config.yaml
positions: "rope"
bias: "none"
optimizer: "ademamix"
Each number is 50 + 15 x the weight over its row's rms, rounded and kept within 0 to 99. Layers, rows and columns count from 0. The size before them is the row's rms in percent of the matrix's.

# layer 10 MLP down (transposed), 512x128, rms 0.135, rows 64-91, columns 0-127
090:16 56 44 38 47 09 68 49 63 58 47 61 71 66 55 53 47 45 62 27 41 48 43 73 35 74 44 77 46 22 35 68 42 39 45 26 29 22 29 47 37 27 70 63 55 65 77 38 60 60 37 74 82 37 46 75 31 40 61 60 50 34 65 55 42 21 61 74 88 58 56 31 35 64 44 34 49 70 57 46 67 52 40 45 60 68 65 49 67 70 48 41 51 55 21 50 50 49 47 36 48 59 55 44 40 83 35 39 35 57 52 51 52 73 45 40 38 59 55 47 57 55 67 65 50 50 44 63
099:22 92 60 48 61 64 75 28 37 23 62 26 50 65 60 25 52 37 38 57 49 38 23 44 49 28 58 35 30 45 66 23 25 61 56 48 45 31 66 33 29 39 43 66 65 36 43 53 58 53 39 45 82 49 48 49 74 32 69 60 52 42 57 48 52 58 58 56 62 63 25 30 57 24 61 70 57 44 58 59 49 42 67 47 46 52 54 32 48 68 41 57 60 54 48 59 36 68 60 23 23 46 43 24 23 54 59 50 66 48 63 72 43 29 60 77 24 49 75 35 42 40 43 48 63 31 37 39
109:35 75 86 52 32 45 60 24 43 16 61 56 55 45 50 48 75 49 54 29 42 37 40 49 45 71 68 52 71 54 76 41 42 75 50 55 60 41 38 68 48 56 45 46 56 37 48 46 33 60 47 46 48 37 44 57 88 67 69 28 52 35 43 48 57 50 60 56 84 48 33 63 49 30 43 29 48 68 50 42 49 77 64 53 52 66 58 64 55 47 57 76 45 55 53 30 27 49 65 48 71 47 56 57 68 31 35 49 62 58 41 72 36 49 46 47 65 00 65 39 43 67 60 26 44 51 61 45
090:49 39 39 07 66 14 38 45 58 52 53 58 73 71 39 42 73 43 77 35 57 52 51 50 59 47 44 46 42 57 55 49 27 33 65 11 78 25 57 51 46 25 63 42 40 45 36 80 63 45 56 42 38 60 67 50 52 56 53 52 51 49 35 75 55 40 61 65 46 83 53 27 60 41 62 74 73 32 56 36 64 53 60 35 54 45 42 52 39 47 30 99 55 56 36 40 38 39 50 67 46 65 72 54 61 64 57 43 62 45 47 37 56 82 56 41 50 85 38 45 58 55 39 35 56 26 60 56
100:46 46 87 59 59 53 68 38 58 60 27 53 81 56 71 57 50 48 44 50 37 80 55 46 68 53 23 51 64 60 85 52 37 56 21 59 46 58 56 56 83 71 24 27 47 69 62 33 46 54 30 58 44 31 49 35 27 68 53 36 43 48 50 78 39 58 45 53 57 59 57 85 73 52 66 63 38 31 67 61 62 48 44 56 35 68 64 64 47 64 45 57 23 32 43 49 53 78 38 55 53 50 57 25 60 65 64 34 47 51 46 57 83 47 68 58 51 16 47 56 49 53 80 52 38 41 31 38
095:65 18 31 29 64 15 56 44 42 72 22 10 63 53 36 53 52 68 54 49 54 25 42 58 54 33 44 64 57 42 51 81 48 64 44 58 52 28 49 57 68 45 39 57 53 50 49 37 47 61 65 27 73 56 56 39 50 59 63 76 36 51 43 71 66 62 36 33 33 57 72 65 80 53 65 53 34 74 69 72 50 30 46 41 51 40 49 46 71 52 56 45 47 42 49 46 52 57 42 59 53 47 57 38 64 49 54 71 59 48 59 70 37 41 48 33 49 99 33 31 56 56 38 56 53 43 59 39
092:14 51 36 42 37 71 47 49 36 43 62 54 51 45 69 36 36 51 50 32 55 65 70 46 61 41 55 56 37 67 37 49 64 63 41 57 51 41 64 14 37 33 37 43 62 58 33 58 54 37 46 52 05 44 76 24 55 41 54 35 54 29 56 60 51 62 57 58 61 51 23 27 20 66 20 33 81 45 34 36 41 61 67 38 60 53 58 74 55 50 37 46 78 62 55 63 69 58 49 39 88 40 44 33 57 36 51 72 64 75 58 71 70 66 41 43 32 24 43 43 57 70 68 53 46 27 45 52
105:45 54 67 54 66 45 60 51 28 35 65 31 42 41 29 58 39 49 61 36 54 66 38 58 51 44 42 44 49 81 68 44 59 88 51 38 48 67 58 07 62 22 59 45 39 31 29 64 58 65 65 75 33 79 34 34 56 53 55 37 63 41 57 62 11 47 40 56 46 67 50 54 28 56 55 43 52 55 55 34 37 68 45 47 23 51 47 44 47 52 35 52 66 58 50 45 44 57 50 51 44 44 55 79 66 32 41 56 45 61 47 58 71 61 68 26 56 00 39 72 45 60 65 25 43 47 54 78
100:44 41 63 37 56 47 58 18 57 51 53 39 41 36 37 28 55 95 59 73 46 69 59 37 30 78 39 46 45 51 37 57 49 51 53 87 53 51 77 46 52 89 65 54 25 58 40 53 46 57 37 54 52 73 22 49 24 61 42 46 64 42 45 43 57 79 55 51 55 44 36 65 69 34 40 56 69 68 41 45 82 50 66 59 39 64 54 69 47 41 38 76 46 57 60 51 48 56 63 55 54 48 69 82 33 37 59 70 50 43 61 70 39 34 44 34 55 93 60 64 66 56 46 27 63 50 52 25
110:37 66 63 53 53 56 46 55 57 44 47 65 59 58 37 31 36 51 38 25 61 86 85 33 41 47 46 26 59 45 69 47 27 42 80 65 57 48 55 45 45 68 43 35 40 52 65 24 66 43 33 56 48 32 32 77 59 66 43 13 67 45 54 39 55 79 58 50 43 52 55 33 17 39 19 55 65 44 49 36 47 46 37 52 56 45 54 27 41 56 53 50 56 66 60 33 46 73 62 48 48 56 60 44 34 70 70 46 31 99 49 36 81 45 35 51 55 63 18 61 75 40 42 59 44 65 48 59
102:49 71 70 68 51 51 55 50 28 50 51 46 78 78 30 37 51 59 46 43 74 44 67 84 64 18 73 57 34 24 51 39 53 59 36 65 59 36 37 39 73 47 67 53 54 51 19 48 44 55 28 41 50 09 77 53 44 98 42 46 33 47 44 55 46 61 28 68 57 39 66 50 56 39 53 44 51 41 67 42 40 44 52 49 36 65 41 37 48 51 54 76 60 43 26 68 26 54 40 33 57 58 62 52 52 65 22 45 42 61 59 46 52 70 66 29 60 81 22 54 35 60 71 43 50 56 30 47
095:75 42 31 57 60 02 44 75 70 69 46 62 55 48 77 59 60 77 59 53 39 49 77 29 57 29 72 49 59 76 53 87 45 53 34 50 44 56 56 61 45 50 37 63 64 53 54 72 40 48 56 59 45 67 50 44 49 69 31 65 31 89 37 54 59 67 56 60 56 54 79 53 55 79 55 39 55 46 73 63 63 22 47 33 65 49 15 42 51 54 55 38 42 25 50 58 69 44 42 43 31 60 58 50 52 43 59 30 79 31 38 56 50 40 51 54 38 53 26 50 26 66 61 48 50 23 47 44
106:50 93 46 55 47 71 31 54 75 59 62 76 27 67 51 30 51 50 21 42 55 63 37 32 66 56 50 69 57 52 62 66 47 67 51 36 42 39 28 65 43 59 48 56 65 52 45 56 66 52 46 42 76 34 50 49 34 49 40 87 40 33 32 50 44 48 46 22 39 61 24 48 46 31 60 42 49 59 53 58 46 26 49 39 53 41 36 36 48 71 55 89 37 31 61 30 26 60 72 39 24 51 47 39 49 49 57 53 53 73 38 99 43 47 71 21 52 33 53 58 51 30 26 48 43 48 69 47
111:59 71 34 50 54 60 70 66 78 74 55 31 62 72 46 48 12 26 32 22 53 44 48 40 45 30 48 44 69 36 41 55 42 38 49 45 30 36 50 38 44 57 50 50 66 35 58 57 34 78 37 57 42 32 22 61 47 36 62 35 36 65 61 85 58 24 50 74 49 49 25 46 38 24 63 64 57 39 64 63 20 54 37 49 47 73 55 41 42 36 59 26 43 60 44 69 48 40 63 45 57 41 26 31 65 35 46 43 60 55 12 65 44 55 52 72 39 42 67 25 49 64 32 56 49 67 32 72
094:37 51 65 40 45 20 64 29 69 60 49 56 54 37 68 39 40 55 38 54 37 58 54 51 40 59 37 99 42 60 58 54 73 60 74 39 47 52 57 67 51 63 41 40 56 49 58 49 44 59 41 58 37 71 66 39 26 31 47 53 50 50 61 87 62 43 37 56 70 68 32 70 35 54 20 44 31 26 50 51 44 46 43 37 52 26 59 54 45 34 76 39 78 44 28 55 42 52 55 71 41 66 32 32 54 41 40 50 63 46 54 76 40 41 59 45 59 52 99 58 36 49 65 57 45 47 41 96
101:46 47 56 33 55 41 39 40 49 30 63 44 76 99 45 49 56 47 35 50 53 44 23 66 17 79 43 11 32 25 44 67 56 22 65 40 46 51 48 65 41 17 30 34 55 48 41 67 30 47 52 26 45 50 50 41 67 31 54 74 73 62 44 40 55 48 55 68 42 35 39 58 52 56 50 59 64 57 67 52 57 57 39 58 37 53 63 46 82 27 33 47 67 41 59 57 68 66 15 54 58 55 49 57 34 54 58 47 67 46 46 74 76 54 57 48 21 58 48 50 40 63 39 70 65 74 36 69
096:00 76 29 48 55 34 78 42 53 29 68 58 43 53 49 32 68 69 74 44 18 69 30 54 43 67 42 59 30 54 68 46 47 33 50 60 48 76 54 51 48 32 43 28 42 66 65 49 54 34 29 42 66 48 70 58 73 60 52 74 38 46 36 60 63 53 54 52 64 61 64 48 79 55 55 30 48 34 60 58 39 60 46 62 46 64 62 66 42 58 26 45 41 48 45 52 55 65 55 30 54 50 31 54 39 65 48 26 53 69 60 49 15 09 42 60 67 26 38 37 47 26 61 36 42 56 74 54
084:22 49 56 26 40 11 65 36 52 31 62 65 52 54 53 48 43 71 41 45 34 38 35 38 39 72 46 64 65 37 49 42 60 60 60 62 55 48 44 74 49 55 51 63 99 60 56 25 73 40 26 50 37 60 26 47 28 46 49 70 55 43 63 50 56 50 70 22 64 40 73 58 53 59 60 39 42 65 49 47 65 54 45 53 42 55 65 62 33 76 69 45 51 36 72 67 39 50 43 51 80 57 45 71 38 23 69 12 47 74 44 46 27 37 56 50 68 90 45 57 56 60 50 66 43 37 50 63
109:53 56 54 59 30 35 26 55 25 58 59 55 53 59 36 31 26 46 47 40 20 56 77 58 66 36 41 70 81 54 82 49 46 31 37 37 72 50 53 53 75 66 48 67 50 45 67 27 60 56 48 52 39 39 57 54 81 50 64 25 54 52 47 31 59 38 48 48 51 67 23 71 13 39 26 24 45 51 37 60 56 42 20 24 27 47 27 49 53 33 49 53 72 51 35 37 33 73 54 40 52 65 65 28 42 68 44 45 56 29 50 77 37 31 35 43 47 57 52 48 59 62 39 67 65 79 54 60
101:28 52 37 66 70 56 38 42 56 44 52 43 89 28 59 68 34 55 52 54 42 64 16 16 54 61 65 80 49 33 59 61 32 40 36 40 38 49 78 65 45 78 76 47 56 47 25 66 41 35 42 46 28 76 72 59 56 35 55 50 45 63 53 71 19 34 39 57 48 53 45 61 33 67 35 34 69 61 29 56 66 33 62 42 53 32 47 37 24 62 42 64 37 50 53 54 42 33 33 27 63 53 62 51 30 59 21 54 45 67 33 78 51 60 38 46 53 25 42 43 62 52 23 50 57 68 56 59
112:45 47 40 38 27 58 52 51 44 30 38 59 63 35 59 46 49 54 48 60 43 42 55 59 59 37 47 21 45 39 38 49 69 42 57 54 64 54 73 61 73 22 46 73 40 46 62 33 49 69 59 50 50 25 41 55 66 39 56 73 72 45 49 43 13 67 49 35 43 34 23 45 64 48 71 36 29 68 57 71 52 41 36 51 65 48 50 09 51 41 50 42 31 46 68 69 71 55 72 62 57 75 50 89 48 77 51 05 76 70 61 61 57 55 52 65 48 40 57 33 37 73 61 69 29 68 50 54
102:24 77 68 54 42 77 44 34 31 48 49 74 24 41 48 56 36 55 61 56 43 46 49 58 41 80 82 69 64 50 44 58 67 34 56 52 68 69 56 36 35 63 60 81 60 40 45 70 48 63 43 44 84 83 59 49 62 60 32 47 12 69 35 30 40 40 54 64 48 42 42 33 53 57 52 85 49 79 63 67 42 52 56 44 53 58 49 33 28 68 80 42 69 30 39 42 39 73 51 37 48 73 71 35 43 55 54 35 59 42 51 68 54 50 58 74 39 59 62 47 47 62 49 30 56 54 27 32
096:28 75 43 39 23 47 36 37 34 76 45 58 59 49 60 47 70 77 32 62 44 52 51 59 47 41 65 71 53 59 75 45 38 58 90 27 59 33 44 40 54 57 31 99 53 56 44 66 63 35 32 42 74 56 47 11 58 56 43 51 58 58 46 36 33 55 37 35 68 63 54 57 68 59 44 55 63 71 34 89 54 49 41 40 55 53 35 60 42 42 66 69 54 34 39 52 53 66 71 41 42 68 61 60 30 62 41 37 66 40 20 68 50 47 40 72 13 69 57 65 47 50 57 56 48 43 35 56
104:31 51 44 31 49 44 54 29 36 68 52 36 36 70 71 45 32 74 22 52 31 31 56 26 38 61 50 16 78 41 60 47 37 57 52 52 43 46 69 74 52 65 55 44 45 57 63 65 49 45 42 64 70 68 54 85 47 68 27 62 59 36 57 62 61 33 54 69 46 39 41 56 57 17 67 50 52 51 38 35 68 67 60 78 52 50 69 61 16 30 63 61 57 57 43 52 63 55 48 56 37 53 45 15 35 45 54 81 74 46 37 64 42 41 75 30 72 58 54 58 58 57 29 54 67 56 39 18
098:52 46 49 44 57 44 48 42 27 40 67 34 83 49 34 48 64 60 51 45 28 69 65 47 43 48 41 69 31 29 34 43 53 73 68 39 72 59 56 58 56 54 63 81 56 60 30 63 30 28 45 28 72 40 40 65 35 37 27 44 32 63 57 37 38 56 65 47 31 42 57 62 38 71 45 36 35 70 55 40 94 63 51 45 47 52 30 45 56 34 54 67 45 48 56 62 52 31 56 58 20 68 86 29 63 45 51 53 48 55 37 56 37 54 60 54 42 00 61 66 26 69 53 33 55 46 61 42
093:30 54 50 42 64 36 47 79 59 43 53 27 51 76 33 44 58 27 65 27 57 66 36 62 60 55 41 56 37 54 51 47 37 07 28 43 58 57 64 66 69 57 32 53 56 35 47 44 41 58 49 71 38 34 56 50 57 70 64 43 56 48 77 35 62 71 49 54 46 46 52 82 29 74 74 57 12 67 26 69 68 69 48 59 40 40 65 39 64 78 38 45 34 44 40 52 37 26 74 56 70 42 64 42 45 61 42 63 45 65 44 52 47 74 73 24 60 67 52 80 62 57 31 45 34 57 74 54
094:42 51 70 66 47 55 59 62 26 36 59 40 40 43 95 19 35 54 42 50 62 66 60 50 26 55 49 53 59 50 56 47 62 46 46 40 66 47 50 34 57 71 55 27 46 42 58 51 37 43 59 31 39 55 42 55 60 45 55 32 35 36 39 49 31 47 48 72 19 50 41 55 55 46 63 55 32 59 56 57 44 29 66 66 12 66 54 44 37 43 64 39 28 48 28 44 43 68 19 55 34 22 51 25 73 74 69 46 61 47 55 58 41 27 50 27 56 62 95 45 16 69 34 41 62 16 40 53
107:24 62 67 54 49 55 38 61 38 46 45 46 24 22 30 56 34 60 48 40 32 52 74 59 60 59 38 61 42 66 46 48 61 49 92 29 30 65 53 49 44 85 44 51 28 47 57 46 55 20 32 31 52 78 52 44 53 37 64 23 29 54 47 51 66 41 57 35 64 52 52 59 42 54 56 50 45 46 35 43 66 59 87 21 15 60 50 61 59 41 57 42 76 53 59 53 49 37 42 38 72 84 45 55 52 55 37 67 44 64 59 38 46 48 81 65 07 35 59 55 59 70 52 55 66 44 49 72
# layer 10 MLP up, 512x128, rms 0.131, rows 65-91, columns 0-127
103:58 32 61 54 50 61 45 74 40 60 66 21 34 32 73 43 49 65 85 60 45 37 60 36 44 28 61 26 18 32 64 35 24 42 56 31 34 42 52 59 38 67 69 44 63 72 62 63 43 41 50 29 33 60 59 71 66 38 45 34 29 52 40 56 66 53 41 43 40 52 78 37 43 43 52 48 42 59 66 62 85 51 31 67 66 56 42 60 35 17 72 29 51 56 47 77 70 37 74 31 33 59 57 29 55 39 72 53 57 67 69 45 70 43 39 48 42 47 68 56 31 61 76 51 65 52 62 36
097:63 29 54 39 84 61 82 69 49 61 51 35 48 48 42 39 48 67 53 47 42 38 38 57 27 77 45 72 71 56 30 51 49 38 80 43 14 55 47 55 30 78 39 54 77 76 54 40 66 40 52 19 26 71 42 37 56 51 40 29 49 42 52 58 58 78 41 32 61 51 47 55 39 61 43 46 63 65 41 67 64 83 46 51 60 29 78 49 73 36 45 14 65 66 52 71 45 32 75 52 38 50 56 44 48 56 48 56 56 61 55 48 48 68 48 69 45 36 66 56 51 27 37 77 52 61 30 40
089:53 33 28 34 41 73 62 57 34 40 41 29 46 79 64 43 49 41 42 45 52 56 71 54 33 47 43 32 49 49 27 52 81 36 44 67 53 30 43 26 56 41 45 66 39 53 39 12 57 55 52 67 64 43 36 59 56 38 37 62 40 52 73 33 42 52 52 25 38 68 76 62 78 42 63 73 58 37 26 65 77 83 78 46 51 44 44 37 41 55 57 78 64 45 46 38 50 25 37 56 40 65 70 39 60 23 51 50 65 35 63 32 57 47 74 47 50 62 65 46 42 60 83 22 65 66 74 49
106:63 56 57 56 33 50 59 55 82 68 52 24 73 36 60 55 37 57 61 31 59 64 55 60 54 41 30 43 48 68 60 56 49 45 55 27 45 18 44 39 61 53 58 56 73 45 65 52 32 35 45 45 46 52 45 58 55 49 36 47 31 71 79 37 58 74 58 40 68 58 55 62 32 49 40 29 44 39 74 61 54 50 51 45 54 35 55 27 39 45 76 81 27 60 72 40 54 48 59 43 46 52 26 31 53 41 60 20 25 40 46 32 30 74 40 49 81 26 85 87 55 79 49 35 33 58 66 69
087:63 61 39 32 66 73 59 31 73 68 55 68 42 41 52 54 75 62 39 81 63 36 63 61 44 51 40 24 69 73 37 49 35 52 50 24 43 27 38 42 39 41 45 45 56 38 44 61 73 42 70 42 20 51 46 46 48 61 22 30 44 52 32 52 38 35 65 36 62 43 76 67 52 56 50 43 42 39 29 40 45 48 33 47 40 61 90 66 56 24 64 71 44 48 73 42 55 49 50 17 54 16 51 69 68 54 60 45 23 25 60 28 55 60 49 50 56 76 52 62 42 48 37 30 71 45 55 21
089:50 54 60 53 41 78 29 64 67 49 46 59 28 54 61 55 22 57 67 53 54 63 47 77 68 42 66 67 74 22 42 40 34 36 50 56 48 55 37 35 49 59 40 42 71 59 53 25 26 27 56 28 35 31 66 47 40 60 50 39 57 28 70 32 60 27 79 64 49 81 38 52 40 49 41 46 42 49 48 73 31 61 58 51 49 46 88 48 41 38 50 56 26 23 72 31 35 37 65 90 65 67 37 62 61 43 26 78 20 54 59 48 52 36 53 65 61 38 59 54 57 47 60 57 66 44 28 56
101:67 40 55 26 66 65 65 40 48 54 49 16 50 68 37 60 40 58 40 48 52 41 48 73 61 36 39 32 45 47 45 25 14 46 60 40 45 40 45 32 49 50 63 55 62 33 80 58 28 50 59 63 51 71 64 59 64 61 27 38 78 58 56 34 65 31 49 36 55 41 67 59 45 19 73 39 51 28 43 39 59 53 73 36 46 50 11 90 78 49 40 59 47 75 63 54 57 64 67 59 61 58 50 33 70 46 55 53 51 69 24 45 43 40 15 18 29 28 57 51 60 57 60 37 54 39 50 53
103:59 65 72 74 68 64 42 59 35 71 48 64 50 37 32 50 18 60 48 62 44 47 71 49 60 54 52 41 30 23 86 58 52 24 74 63 79 42 42 58 42 88 46 45 65 49 64 49 53 21 35 37 70 99 58 70 50 39 67 55 56 69 58 41 50 30 55 49 46 52 38 43 57 27 27 05 43 36 30 44 47 52 55 47 35 56 35 58 72 47 30 51 43 45 47 78 52 32 52 62 47 69 55 41 47 52 30 38 57 65 35 49 46 57 68 49 36 43 46 37 43 62 34 46 52 42 32 56
100:68 68 65 38 31 59 53 46 54 56 52 30 52 38 55 88 44 53 45 44 36 25 36 61 62 48 59 62 46 51 67 69 69 39 41 65 73 49 47 45 64 44 65 64 40 59 58 51 36 43 69 24 27 42 53 69 29 70 47 60 51 76 92 32 73 45 74 25 59 72 64 72 58 51 44 59 60 52 48 54 58 47 42 39 63 49 50 52 66 32 28 48 62 58 56 51 40 44 63 55 44 44 44 49 59 53 55 75 48 45 60 45 46 44 79 69 40 33 56 75 58 27 97 67 07 73 58 29
111:58 47 10 42 38 58 63 40 65 57 24 73 80 68 33 64 43 54 59 58 58 42 50 48 60 55 68 24 49 46 43 34 75 26 62 52 58 17 72 58 56 43 50 32 75 42 34 49 55 58 73 26 62 76 33 62 34 65 20 48 55 58 86 43 24 64 47 78 57 70 45 60 66 86 45 42 31 62 51 50 48 61 88 62 67 60 20 44 45 51 42 49 56 54 63 69 41 33 55 53 51 33 49 41 51 38 18 58 57 39 62 47 45 47 54 50 36 46 50 43 59 67 53 29 38 49 66 39
100:52 39 48 47 71 46 72 46 25 56 43 53 60 50 76 24 33 45 37 65 63 29 44 66 57 45 44 11 14 63 37 67 41 62 82 60 38 45 56 49 33 56 61 60 63 36 34 28 47 35 54 44 46 76 68 70 61 53 42 56 77 69 47 37 56 49 56 49 43 62 47 33 72 60 61 74 50 30 58 65 31 59 66 66 48 54 34 43 49 67 61 52 68 51 50 47 44 34 85 34 52 41 45 60 56 53 31 59 61 19 71 67 67 94 49 62 45 38 55 48 58 38 77 38 78 54 45 24
095:61 42 42 46 46 67 43 66 69 53 35 41 49 55 39 61 41 56 70 60 56 34 85 47 69 59 37 48 70 72 30 59 56 63 60 46 60 62 59 53 58 66 49 56 72 54 23 53 54 69 43 33 50 56 58 41 48 64 41 43 84 62 66 55 40 52 36 71 42 87 32 46 20 62 42 31 72 43 15 54 38 64 28 84 47 37 70 44 49 12 46 74 49 65 67 62 65 62 61 41 65 42 40 58 56 28 51 47 12 40 74 50 46 25 51 41 58 31 55 59 46 66 57 34 42 72 22 55
101:75 59 41 65 52 64 41 33 69 53 47 37 47 63 53 51 39 56 57 36 66 30 64 66 26 46 81 58 38 71 29 65 64 62 36 34 59 38 61 47 58 45 45 46 55 19 75 59 27 63 42 16 61 74 45 70 77 64 52 46 51 73 55 23 48 41 37 51 37 60 42 31 54 45 44 66 63 49 36 47 53 61 71 56 82 59 53 51 56 55 51 41 68 63 29 66 71 31 57 57 63 74 37 40 26 30 33 43 51 33 71 25 42 73 64 89 44 46 55 33 75 50 52 83 52 65 45 40
098:54 58 31 46 37 59 60 80 63 99 42 52 70 47 54 54 45 41 26 45 64 57 72 41 57 27 52 39 45 49 75 38 36 33 54 35 47 60 57 57 41 48 42 31 34 54 70 49 39 59 44 58 51 40 73 31 22 40 72 68 77 41 48 43 50 44 67 67 71 28 36 27 39 08 67 41 65 41 14 54 43 57 67 73 65 57 60 46 42 58 43 33 48 46 49 27 47 57 29 47 49 62 34 46 13 43 36 37 29 38 67 62 33 47 56 67 55 37 58 30 64 62 64 62 61 52 35 39
103:65 46 39 41 49 56 45 59 61 58 55 42 69 74 59 54 33 46 41 35 61 17 48 37 48 64 56 31 46 48 44 33 43 04 75 58 59 43 21 43 50 58 26 30 60 23 55 48 00 24 70 41 60 66 49 51 58 57 53 68 56 58 45 47 53 45 51 63 41 64 73 41 53 58 48 39 64 17 55 37 73 70 41 73 47 42 34 63 44 20 68 32 49 49 45 60 47 52 40 52 34 83 54 65 74 23 41 33 49 51 57 42 63 38 55 32 27 39 47 39 73 48 48 47 68 72 60 40
095:73 71 52 71 80 65 66 74 42 56 55 72 61 37 60 69 60 40 41 50 81 06 58 48 27 51 22 51 40 60 54 57 38 61 39 43 71 24 33 32 46 45 60 67 53 48 65 44 43 66 55 59 71 61 31 45 79 54 39 62 42 33 48 45 16 50 55 52 54 62 69 56 30 68 33 41 15 44 37 49 77 53 48 50 50 33 41 63 50 57 59 64 59 44 47 61 45 19 49 59 55 39 20 69 35 89 39 65 34 63 41 28 55 59 47 42 38 39 49 38 52 60 45 28 33 51 54 71
097:63 26 56 91 55 71 58 60 27 61 05 43 32 37 56 47 33 47 67 47 53 51 63 35 61 61 47 56 35 40 50 51 79 42 40 43 59 41 56 59 38 67 52 71 52 55 57 63 84 48 51 56 39 46 58 83 67 34 62 33 65 51 10 55 27 57 36 36 62 38 61 62 36 75 37 63 36 30 53 67 82 31 57 33 41 42 55 61 50 51 60 75 46 38 70 76 49 47 59 33 38 69 62 41 49 45 64 69 35 49 48 47 48 54 73 55 77 48 32 23 51 70 49 43 25 50 44 44
105:66 31 43 39 23 67 53 33 58 47 57 50 67 50 51 60 43 34 84 40 69 59 49 59 47 59 51 65 46 28 38 40 60 30 71 45 38 76 36 84 54 37 56 36 50 36 47 29 59 49 72 48 40 91 80 51 52 54 44 43 58 72 53 24 39 44 59 30 53 46 35 27 42 51 29 46 63 51 46 58 46 26 36 57 60 24 26 73 60 43 56 26 52 54 61 40 56 45 46 45 27 62 51 33 69 47 21 53 34 44 47 57 47 35 41 42 51 44 54 29 19 74 69 09 37 43 70 26
102:62 41 41 70 19 72 43 55 55 43 20 49 56 55 36 55 63 40 26 60 54 48 35 63 26 54 63 33 63 46 45 48 57 50 35 54 90 39 55 52 25 49 63 49 55 48 33 58 25 37 58 38 66 53 62 68 59 42 66 28 56 69 38 30 57 21 55 40 77 58 77 26 20 60 25 36 47 61 71 40 54 56 58 50 58 45 48 69 79 51 58 41 71 35 59 37 41 81 53 44 29 56 45 30 20 52 37 65 48 55 51 69 33 39 60 39 44 34 21 34 23 38 47 31 49 40 78 37
106:63 31 19 37 76 69 49 67 89 60 51 46 43 70 16 61 59 13 59 70 36 24 33 77 71 46 76 43 32 52 55 59 60 55 63 29 48 51 25 63 39 66 53 56 57 43 39 51 69 65 63 39 53 72 71 39 54 57 39 66 55 82 60 50 52 58 56 60 62 42 42 52 41 41 46 47 42 38 22 44 32 61 60 50 86 30 31 43 66 54 51 55 58 54 46 65 56 45 84 42 72 59 45 40 77 47 51 22 40 49 53 71 54 62 51 63 29 33 63 34 39 44 53 64 34 52 53 34
099:50 54 38 53 56 59 61 67 64 41 37 55 46 40 62 74 44 71 66 54 53 29 65 57 50 31 47 41 68 49 23 68 49 20 77 29 57 62 38 51 52 34 37 64 61 52 38 59 25 62 35 56 57 72 22 76 61 75 28 48 60 59 41 48 67 49 46 46 64 53 43 25 41 59 45 57 35 51 65 52 45 39 50 43 66 68 33 62 37 56 70 53 49 64 53 37 18 09 64 24 22 51 19 19 47 41 38 63 65 69 68 36 26 59 43 69 24 42 62 26 58 43 46 42 55 40 75 66
101:54 46 57 64 78 55 43 46 73 42 42 55 57 63 13 48 32 63 47 31 49 49 73 47 60 60 35 50 43 72 50 70 58 36 48 54 35 56 54 46 17 65 18 32 54 65 68 69 23 33 41 00 44 42 63 53 39 59 44 29 32 62 72 48 48 58 74 55 45 44 38 81 22 27 58 47 35 72 48 37 59 24 75 60 60 38 49 62 35 24 52 39 43 47 51 58 55 52 78 33 50 56 34 41 62 32 39 74 44 43 62 41 55 21 59 36 42 47 39 38 39 48 54 67 42 69 46 45
114:67 60 48 76 38 64 56 53 31 55 45 47 47 66 66 38 23 54 50 22 58 56 63 56 45 68 59 36 35 56 84 50 32 33 40 59 72 59 37 66 61 81 55 43 54 52 63 51 51 20 56 47 53 71 47 65 63 41 61 62 67 72 21 48 46 59 79 39 37 55 24 43 45 39 48 56 41 50 46 70 48 33 61 62 58 58 72 64 21 57 34 42 74 54 29 73 46 53 60 49 17 48 47 21 41 55 18 51 65 62 53 49 26 57 82 25 58 63 55 52 38 63 37 26 41 69 76 31
094:53 36 38 30 43 51 35 56 63 55 36 51 64 43 37 67 35 64 70 35 69 53 68 63 44 32 36 69 42 60 30 35 36 08 65 62 51 24 27 47 37 43 48 34 86 63 48 43 62 51 40 52 62 48 44 68 38 54 50 53 37 59 76 43 24 78 43 63 39 25 40 66 55 75 31 43 53 74 61 53 56 40 53 32 55 62 44 52 45 22 68 54 86 62 46 71 47 59 46 74 68 78 35 40 50 28 42 33 49 42 43 27 43 69 54 60 21 36 50 25 58 52 66 70 40 46 75 42
098:62 39 58 51 39 56 41 52 57 38 57 70 58 42 54 51 54 26 64 54 81 35 41 40 48 20 41 32 45 65 41 62 25 42 44 56 50 56 71 44 47 68 37 87 48 53 48 57 70 66 80 55 34 54 44 87 45 85 41 69 53 62 70 36 55 61 56 62 57 51 49 50 36 28 40 55 44 45 02 46 33 82 44 30 53 53 53 74 40 43 49 48 59 56 89 30 54 36 45 41 34 22 68 44 43 41 18 56 40 27 46 60 29 65 46 51 50 56 42 68 59 22 70 55 30 49 42 52
100:58 36 38 71 74 43 76 49 33 78 45 77 61 27 54 71 60 66 49 42 56 33 30 53 59 41 41 44 56 37 99 46 39 52 38 52 58 12 45 38 38 43 48 55 48 43 31 53 52 48 56 59 53 47 81 58 57 42 26 37 73 70 42 32 55 59 39 49 41 19 34 66 49 41 63 24 71 57 50 39 41 46 52 51 61 55 79 62 32 64 48 48 34 73 60 55 37 45 62 42 15 49 46 39 39 60 57 47 47 48 48 52 48 61 40 64 33 59 22 59 59 39 88 56 82 57 60 41
096:45 46 52 76 69 35 21 68 57 48 48 41 45 26 48 64 32 73 39 58 64 56 65 60 15 67 25 53 26 65 58 26 50 51 62 43 67 74 53 58 33 48 62 42 41 56 50 34 51 10 41 21 60 68 46 59 57 73 27 74 55 59 63 46 51 57 38 52 48 66 73 64 25 61 58 67 52 47 51 56 75 41 42 45 69 28 60 84 53 36 56 22 54 61 61 65 62 47 69 46 48 60 74 62 49 30 38 65 56 67 70 56 33 78 28 32 41 39 55 37 51 63 73 61 54 56 58 29